Part of a small language model's weights: 5.68M parameters, 355M tokens.
Each number is 500 + 25 x the weight over the matrix's rms, rounded and kept within 0 to 999. Layers, rows and columns count from 0. Numbers have three digits each.

# layer 4 attention query, 192x192, rms 0.0764, rows 16-19,47-51,79-83,111-115,143-147,175-179, columns 0-191
499505504529464510496484502519540511538505464522511521580457523459460544550493510521477519495475515487492552497471480477498533455507447510494490541546501502456481530455517508484472474510486489520495497518557506522517494515464508523513499467567511457461500472477495507520546504513531499486486492507487511492486513512512511529451514562469492493487508530491482502441496533526456493511504533467528489488520542469469500491541494517481523481526494460481494480506518535529501526525552497526487506485484521502515477498532526511532516505493515531487524454479548472532537541503490526497
494496511527525493487461470521474517503509458528478477511511469520544507511497455499453551490476503488470476485501517524514524515499511491510502497458506476530533509549565498541510492521528525470501491497490521470475505486473494495509499515427513537483505507500500502539496504507495497532508481511509511507502503491528495516505520483566466511510500498466510483537537486535496516521471524487466539442491500526565497475530544512542503499529506503550504542516521475491533476520481503503533496449476475503474542522483457468509469462505482525486519469522472554463522486504506513472
493481510513500491503497511501515555545511465530489541547494478553518506532455537452520479494524486473489479505514529495516465516501492472471543464475519480544520478481493493463472544508516479492502516483474519509459548475496488515505476487492511472517501507514500523511458541501424493479521485465528491485470517485499510502467483497467570516559528511475475507477521486473514523488518532482511575486517557533450474557474493476513515523521503505537530465469494505487530486498517493515551513516488541546496500456497499518529537507500496549466533511504490457493498485494458523457
511467447486509478533506457518497541485518493509529519483498487526475514492516451457510472490490500546467505523528501462464475517487448516503463529523515563550537496479487476531528536573477493488512463483465470493470471467504480511439483486523461458562486490518504506503533522526517527495494519563481507456506504510444511534531502451539518487468487456512484483476483541519467449517492455537512537469460531541487522472434531505549553536523472475540498547491522536461497486513530499462512490512520461511506490481503502525480500543501465544511484468490498525493478532545510470506
504501513511510487517487514462544509477569527519481504519506496465504523469476489501490502531526532511496541488497500448461514491527464474520435497452488491505460515525563501478454468484452511523508502515476482495496485511475524482493480496517484481506524486481473459495477507498543505473468460520501462489521527521513554496505548469507530510501520508533457513474496484495467518435545495450536535521485538456479490491502491494491488535465510506506492521523502491536529519485506536476467500522491474507503450506502527480516561522530489518506475478492500509526529499528503527476
522490477512477486491483504421524479506488476482494491493495497497533510438482521538487521490452455483501488485456504507492488482504505485538475483491481494522487501524480495439495486534502503508521554494510480476483492499500519515496537527519480544521495450454511507498463535514448479501491492506519466501502541552546499487496537537517534497509505434517519469512522451472476554507470481505478516519526524518490463518466507494467449497538498465508487513478493439517496513491486524522475517470513479492452495518504487454522512483519485518455547507417476505516518532487511464507
503509505506497559531497478516535504519514477462487531508491511534505520449482487532503487504487512447470456525469511504524497477529468487505522489459469489467527536476506519535489510536547478463474514493523506555487505511459467506522490473478529503526537545451519529548457552526508445515471503518527474534496478457460507472515527517486544456474495521526496530529549540524496485486565523522481521525479501487500473510532509529493486490539501478483505509500506504514504534526492490493499526516475515517481456497535489537502479496509485489474469485493510506518490487464486491478
490499529487500522495526476490458543501455501456517537498489549508519513504532509551452463467465468405473565462506512484542499514516484510474530521477486529504531467501520488528514499505503506495499504476501517513435490537493511521478493512462511528500502494490483561495524475525483446444487532523499494483532490441445520457470546496490492507470453488495491515502505496504485517514503570524481533511508540470535511539512518489518525548497539497534518458518491481502510518529483512539476534518441498516514492461543529466451464526513522501525496529512498502489489467441457493472
465507433511472492498490504466508510464526460516510465502515499509421457503462518505473526541532500555537499504499483485486478507498508472471527510494501499524531503562489504534515461494517514497459515450515517452499471518512480546487544532520471522506494513525508478498481502518478509503434490547506480498474415507509512523490511508518499514505501465532537476451462436522485480493456437488469503460510501489485425443468509461530442497486529472512497522515511473497508496464510520470498467461506461454506501515499494449480501495474527529484489484454464476485517495487484460504
525502519458522444502495525457537499490554514512494544551494551511515528516511509504511482511534532526449528515496471479476497499530494492486459436480493486524426502465555543493474530496461503511539495507487512512472509507496469458504469452481516453507528436430515474494523469494487499492484490517497467516527510510505519502491494502462486451461475437468466489468517480493460487490513530425504507505537530449477466497515470456484513523467488469527478494469510533499528476491486532517474499483474506499528516490453488458561502520543460547493518467526473480486490525540482500489
488506518547499456500493522519502505498507526490550521509501491473515533530448478487493517531521510517479515497484473502550489429465504517493468506558489504508446459489507508456507506518501493513469511480465469465483441512483542479492473478464479474488512511478488496520461459517518486466503440533506516472482546525512577494498511506514489474517521445522488499461491497510548522480520496501523525507464489498477523509490502487462519481494520503528464480445487448466511501473528517484460515486508505501484520516492534485549529508480477513466493469498498486489484484553521502541
487495476491468501464479480487487519511484484504524508471480494507517473511458507561430487513487478491456472539480490482505535486498519467529499534528540483494541499509505523532501478491555525490447492505527505504467472512527518518522517488482501475521517508529494508538488503532476509517480522524481477482505492497494468469546468475529561503462513493545475516520500471515544465511479477525511525490474534536528518520527527541548472480474518485551551441476527486482506489489504452489496466470495487512503528471508488526512522503485466485484508472519467488440519488506474468467
467500524527546502449499498524552546506534469497522525466511508493508514509500540517501513501506449493530492542544522505562487506522504482500499437536538513516503487497527490500494506502534493502543550494504506504531465483523499521532460471501539544496448494501480524547456497525465472487503511528496465518477480509482528459469518493463518510531509497485469495486505474549517541509503493475440526480515529480501530473472509537500473521521474488532488509495507477504518479504485466489519502505428534519531530477520524476481455466455470500473525470481496484488569509477450500418
469488444475513476527518498475493562513513509478504496538498524503547497505493459502547478532479488492511486522538527498466501501486476525479514482494504496540519497517454529538495521526514479469537554508493490477501505493538472519486457479438499527549528435524524520519525531515491475498490533503464450485511504513474505476515566529505515504527474471513505437465497502479491517518494475522508491459531542508462508478517533472505530498530485477547473491507535515512478499472480479465540532463516529513501499506499579480485552546528493547519511480491501488526503471483453441503
508523530539475490499456505443493469514520516525540492536481529469482485501467515519503479535543480504456504496516499440491549501525500455514520474438499464526470526490543529486476455496513558550481482489507499487529502490462520495528488492534462438487523488477448463520561495507552486485470455517501438508547510500517534510502550506495516480476503510485527558486450477541491493483499419432553483487461533461518525461481493482493464478458509482502572433494516489540540528468463518472458477486480479480476495475523520547567522497481479535474479501489489490511533461518501487466
496522520505520498494491486466495527486513552484497455527530494509478510472506493509534597534567562502484520526460524504486483538439500493495496463519465503507438520477473508515486497479474463522547462516480514491458541525477524480518509468504482473487558452516469447475491505473478522470518471532475488518528455528479528503459512507527515451515500457453547463478502498466521452537523508464517509520506509493503450499504470462492507470523491434527505493517485487490510507517495515491472506510499513553531513488485505514489489527513511553513488467498491474481470503553558513495
542522514528434540520508509516467482530531454484524534502502518480519493491474524507522479543528448534511487534530494506467508471483556463498506554494416494513556502525510481571510493531556500464451480495548484528516490455505454522503490543481492503452498545508480486547592466493496514515512498501512460485505494442516398480525483478544499503464494474489519515481502510509519514505506501513557519455485534485494495445478491535547491497483515539552492473486528448522488509496473478485504457501488482451529460526515518531519521487480488530505524529458481510538581453453480503478
448552495464485492461465484514517510495513476513475535469470499485525449503483518496488465476554489510497441460544484455472502511491458514505511498520564482499535489512486500508513463509525510504507499527485544417533521514519448520470501510429525473472533537518522453441470521483493466498489515494532476499485502494544514480492480468469492484556470552534483503486487522510505487525469510460460484522544522485519543519510491487497440507467445467525539496490506540446427523514511506561493454550491547476495490487507521477462530500470467472480462525476521512487547472450507492529
476529493494507525513483509475503541504477502531539480517496534518502524475508541543546449488486530540480500522489452492452506510488489495479550515454509474511510522451520509480505490506534492524489505493506498505496499496466506499543510484528523471478530496499490475450518548519527485476536502533531527476496437532496499526498471534478476479476500469498520507524488494517507476487516509477543530483527511519488473476469504503537463538496500503547523505475500513559520527497522499514495500483510478485496513489501455468530489509448485528543496514513483491490503460522464481497
517549507532484454449465512475502489504537487535493546527500527465499488529457501474499477538523496472488514495518511460491521494567510451549513484466499470472442553474554535487459457543509541572509448516553505539510505515507565456553496521544466403490530516523456471489553489480543505445464452564572487519536489449462485491516563503448533452454489453535504541483521492552443510505514438491533519460525516482502519488516461516455455528474490474470513448525511468520523537458442511519502491501500487512509473446520527500517516535450532518455500460512505455491565517573491528457
478525498511500505529512506528492482518526479497428455500524536482456502520511485514523566494535527493489538509444477495470486479492504532531511515485482535425490470469534490454490543489497453440504511473528538529469507500519496523500498508492503476464495489479496481527558509520487508480515485466519488548487480498560555482438516532547492457488527489504456528528512543469520476493505528459535524481492503505522499495486478461481503489516543481512535518500511443477477459536493509519508525474514532531552505445472491512550524525482504530542523488506502516459489556505496503454
509539497484512494532523558480477544531498442478468496538529497478512483496559531514442543532506474513486495562509477504473466481503467463508558548546483538535538491564491500510449502482522509481518499466492493532473528453513467507488500546518490547517484522486526505504512475493452469539477503453486494537488499467526501447449526507472530509472479498473489449510486504496516514466493540549500580464477461514506539489508513531515494436477539466575511485489518497538497479500501504495545499481500550539477441511516540503557471421532470530463497516487469502536542543449439474404
572504486534487477530508481426450505514467413500481537486512537491515456494511511499455439473544484510488524493529448488451498485540475473509515520482495512562525443547481494504545526557524485499565498521461487503491509492478484523482501536495525521521522526502508518498504446452427429510519482471511502477482517486475526494495517542472477565500494528557463461466499464483527509489500543527470493470542469514511551508536537547442465483501488521508523466515514458478500475535523502505526457492523484531491450485533500525479487513372521506445496507487496501521507509508465425455
525500507538468480531482479470536543519515510526526525478473473527486468476496488522501456481521537517517478499522508511452503497517480490510553476463537484499534498504510541546483509564534507467472479517480492473489478421474509510571515508480473521498457502495506514488505529535481474514500469508526466457476473525433502486507505486515511491511486512502527506481461485522473503514525490513538538499514545519511521519454474487501472556493514466474524494472490494553499504487489530480496534448543438536470522499511455557469559561527511529531478467492504492463484483508496467485
515528503484554472461511540470512529484544526504480528553507524487517495514485489514572463521539514498484559461487520469447487513508458501517461500502462517470438482468543506500443490479470492490499469517533512507491489491469523467480512499494501446501506464459487476485508506507506507450494459521496494510513497483494554514466541502478491471480509483492497474489524510505480507487551538499495504538491527449486508509495457483505490539480494484520471504535511493532505493488501505478468541550501483517472535477468510488510549526493462540496436471508505469530496515524485506502
514519505489499488494532522467515509480540507465492540488528515481506526485511492492500446510517535474467514482493510467473499524527439479540434468478478519490466512471520512492474504464490494515482491510530529515502518502477514497490492495507502485492507481483517486504484470442513511484486468491537478505497504544518520525515482539493485473460556467517462487524501521508490522476530485496486502526489550450496502514478460477477455528520501483502474522520529504508491500509527521496506511518469527539478478474468495475535499502498464512500479462509492470536521504499517519482
491527489444549519494513508513492529528492496492480501487513542536505504518494492486514462492500497486512485493517506507480473528505494539500506499479482521502533482529532531483451511488521488466498460506506519503516489509497490501479506489471519549487487526482504498475493536497482506495515518493495504544500478496489496514488492445526479487506511508482510484505486540484497521528493520527488466519534509498481475497472475508522472531525474507488495503492530481486499503510483494520509525490503501502485531479493482533475531485486478526508455483481501519482459483524459479467
483506516483475507506527461509520498504493505497494509464512494509477502504518495477497542503497482479495497530520479484520509559500510518506455464503493489487507512515492508502492522522521454509462506521503488492488509511484483497520508496504533511504483479517471492499513511540505507503534472511502484524480486514470485515515482475502486485523502462499501516499487524509528481527509491511476504485529480500534526524480495479529491514481483500537484474480482498473505506521506521489498508494508507500537474461500475484460493511503514506532534542503494511460510511499490499488
536488470477489480491510522490490533486501498483468507553503517510496497488488482513514530508525505490477539465507500488492467534507480487496514532492497471483521484519519487486469538496526504473538490491456473479481490500504474530516511491461516498480496508528482481524507542502525518501479511522492494492467463503521508501522497505478486490500500478490487482510494495503484497511489479506486516502549516496473497484483466516512502502475515490536482487479475487517502525472493473499499485498550493511495525495474507506510517510532481523510499500505517469475523484482495483498
# layer 4 attention key, 32x192, rms 0.0728, rows 15-19, columns 0-191
490480503499490506497516518506504497473514523506490515509481492518508491479508518496499510492510497527504507510504503490514482498484520497492486496542481472522499516501489483512527491503492506509503532481497483487483491475505491505511503492528501523501499494510488506494498493505516490502494487480511506490481502519490497488479522487501523503485508508486521497493498484507524490497488501514487514499489499502511481500485504490511538511483522502526494517489494498474477505512510496461481502526495512491522513528491505490492489495503473497503509514488497488498490498472508504516
474489495472468512475508515486483511474509500502538517507495492504486458508505483478487491487475483547523522476537492527491503494529502499487505518529488472564510510515480496535531505490514557511502499563496486459541489466560448477516513502525500538503532540531513492451498437506489553498462460516492511530493504513502481507498499427474479502482450488496536490512507490483525502477500435512472478473502476493517510499485462503531522507482544478509488512471511533482483499506490472515480464532475456465512520550482481491467492504510484502513485518478517493481518489485491503499
497520488523474505528475478511466460501476472504526502493505491513460517514492482458483496491537504447540478487534503490522524508512498501520496482523532513475543501502497523520561496542524503521488514482501481479548477500472522515453544548472514464481487475515491527506491493480506463467542486507508518505504546483447481484539537474484519482479498517516514535516488500507496544506528472453548469496542533562482529520465538531546524485530456545492524497496467463471521479516550543535496506486475484524500487507550467506472517515472548485495500476501528499489506466547492478491
471506473505532499539497470479546527528488496509505470516465509514459540522506498492447540535492511490507491557480521536484537497529534532570492544463495494440521499521463497488468478536476549508467441520517472454516475502491524540504527507531489483467508484541497517484523503453462476588526572503484518485497490524483489514547516497526532495460555534485479516531577496512517505535505453491479452509480495488494438451459527505502492476497484470484507549496497488475464535490499491481503475523475441503500533509507482493541491495474483455492551486512497515520517501443518488568
509551474490512519474499505505496488511502490472487460484471483462512506505523505496511534506522480458560467493494507511480531494441476465568502483492509469509539530535507488465512486515552526524533478448510530502474471562516524493458514485451499517461481485465492510470476483496518518477460510495495506484481513455543489450495493488462482477526537511488469492529546487503491512557526541481478478515503508511438515513507477510488524470530500511471491553466478506513526501487475529493440479518450488522501475454493536529527520475508520492490466514503467475526494523521476501420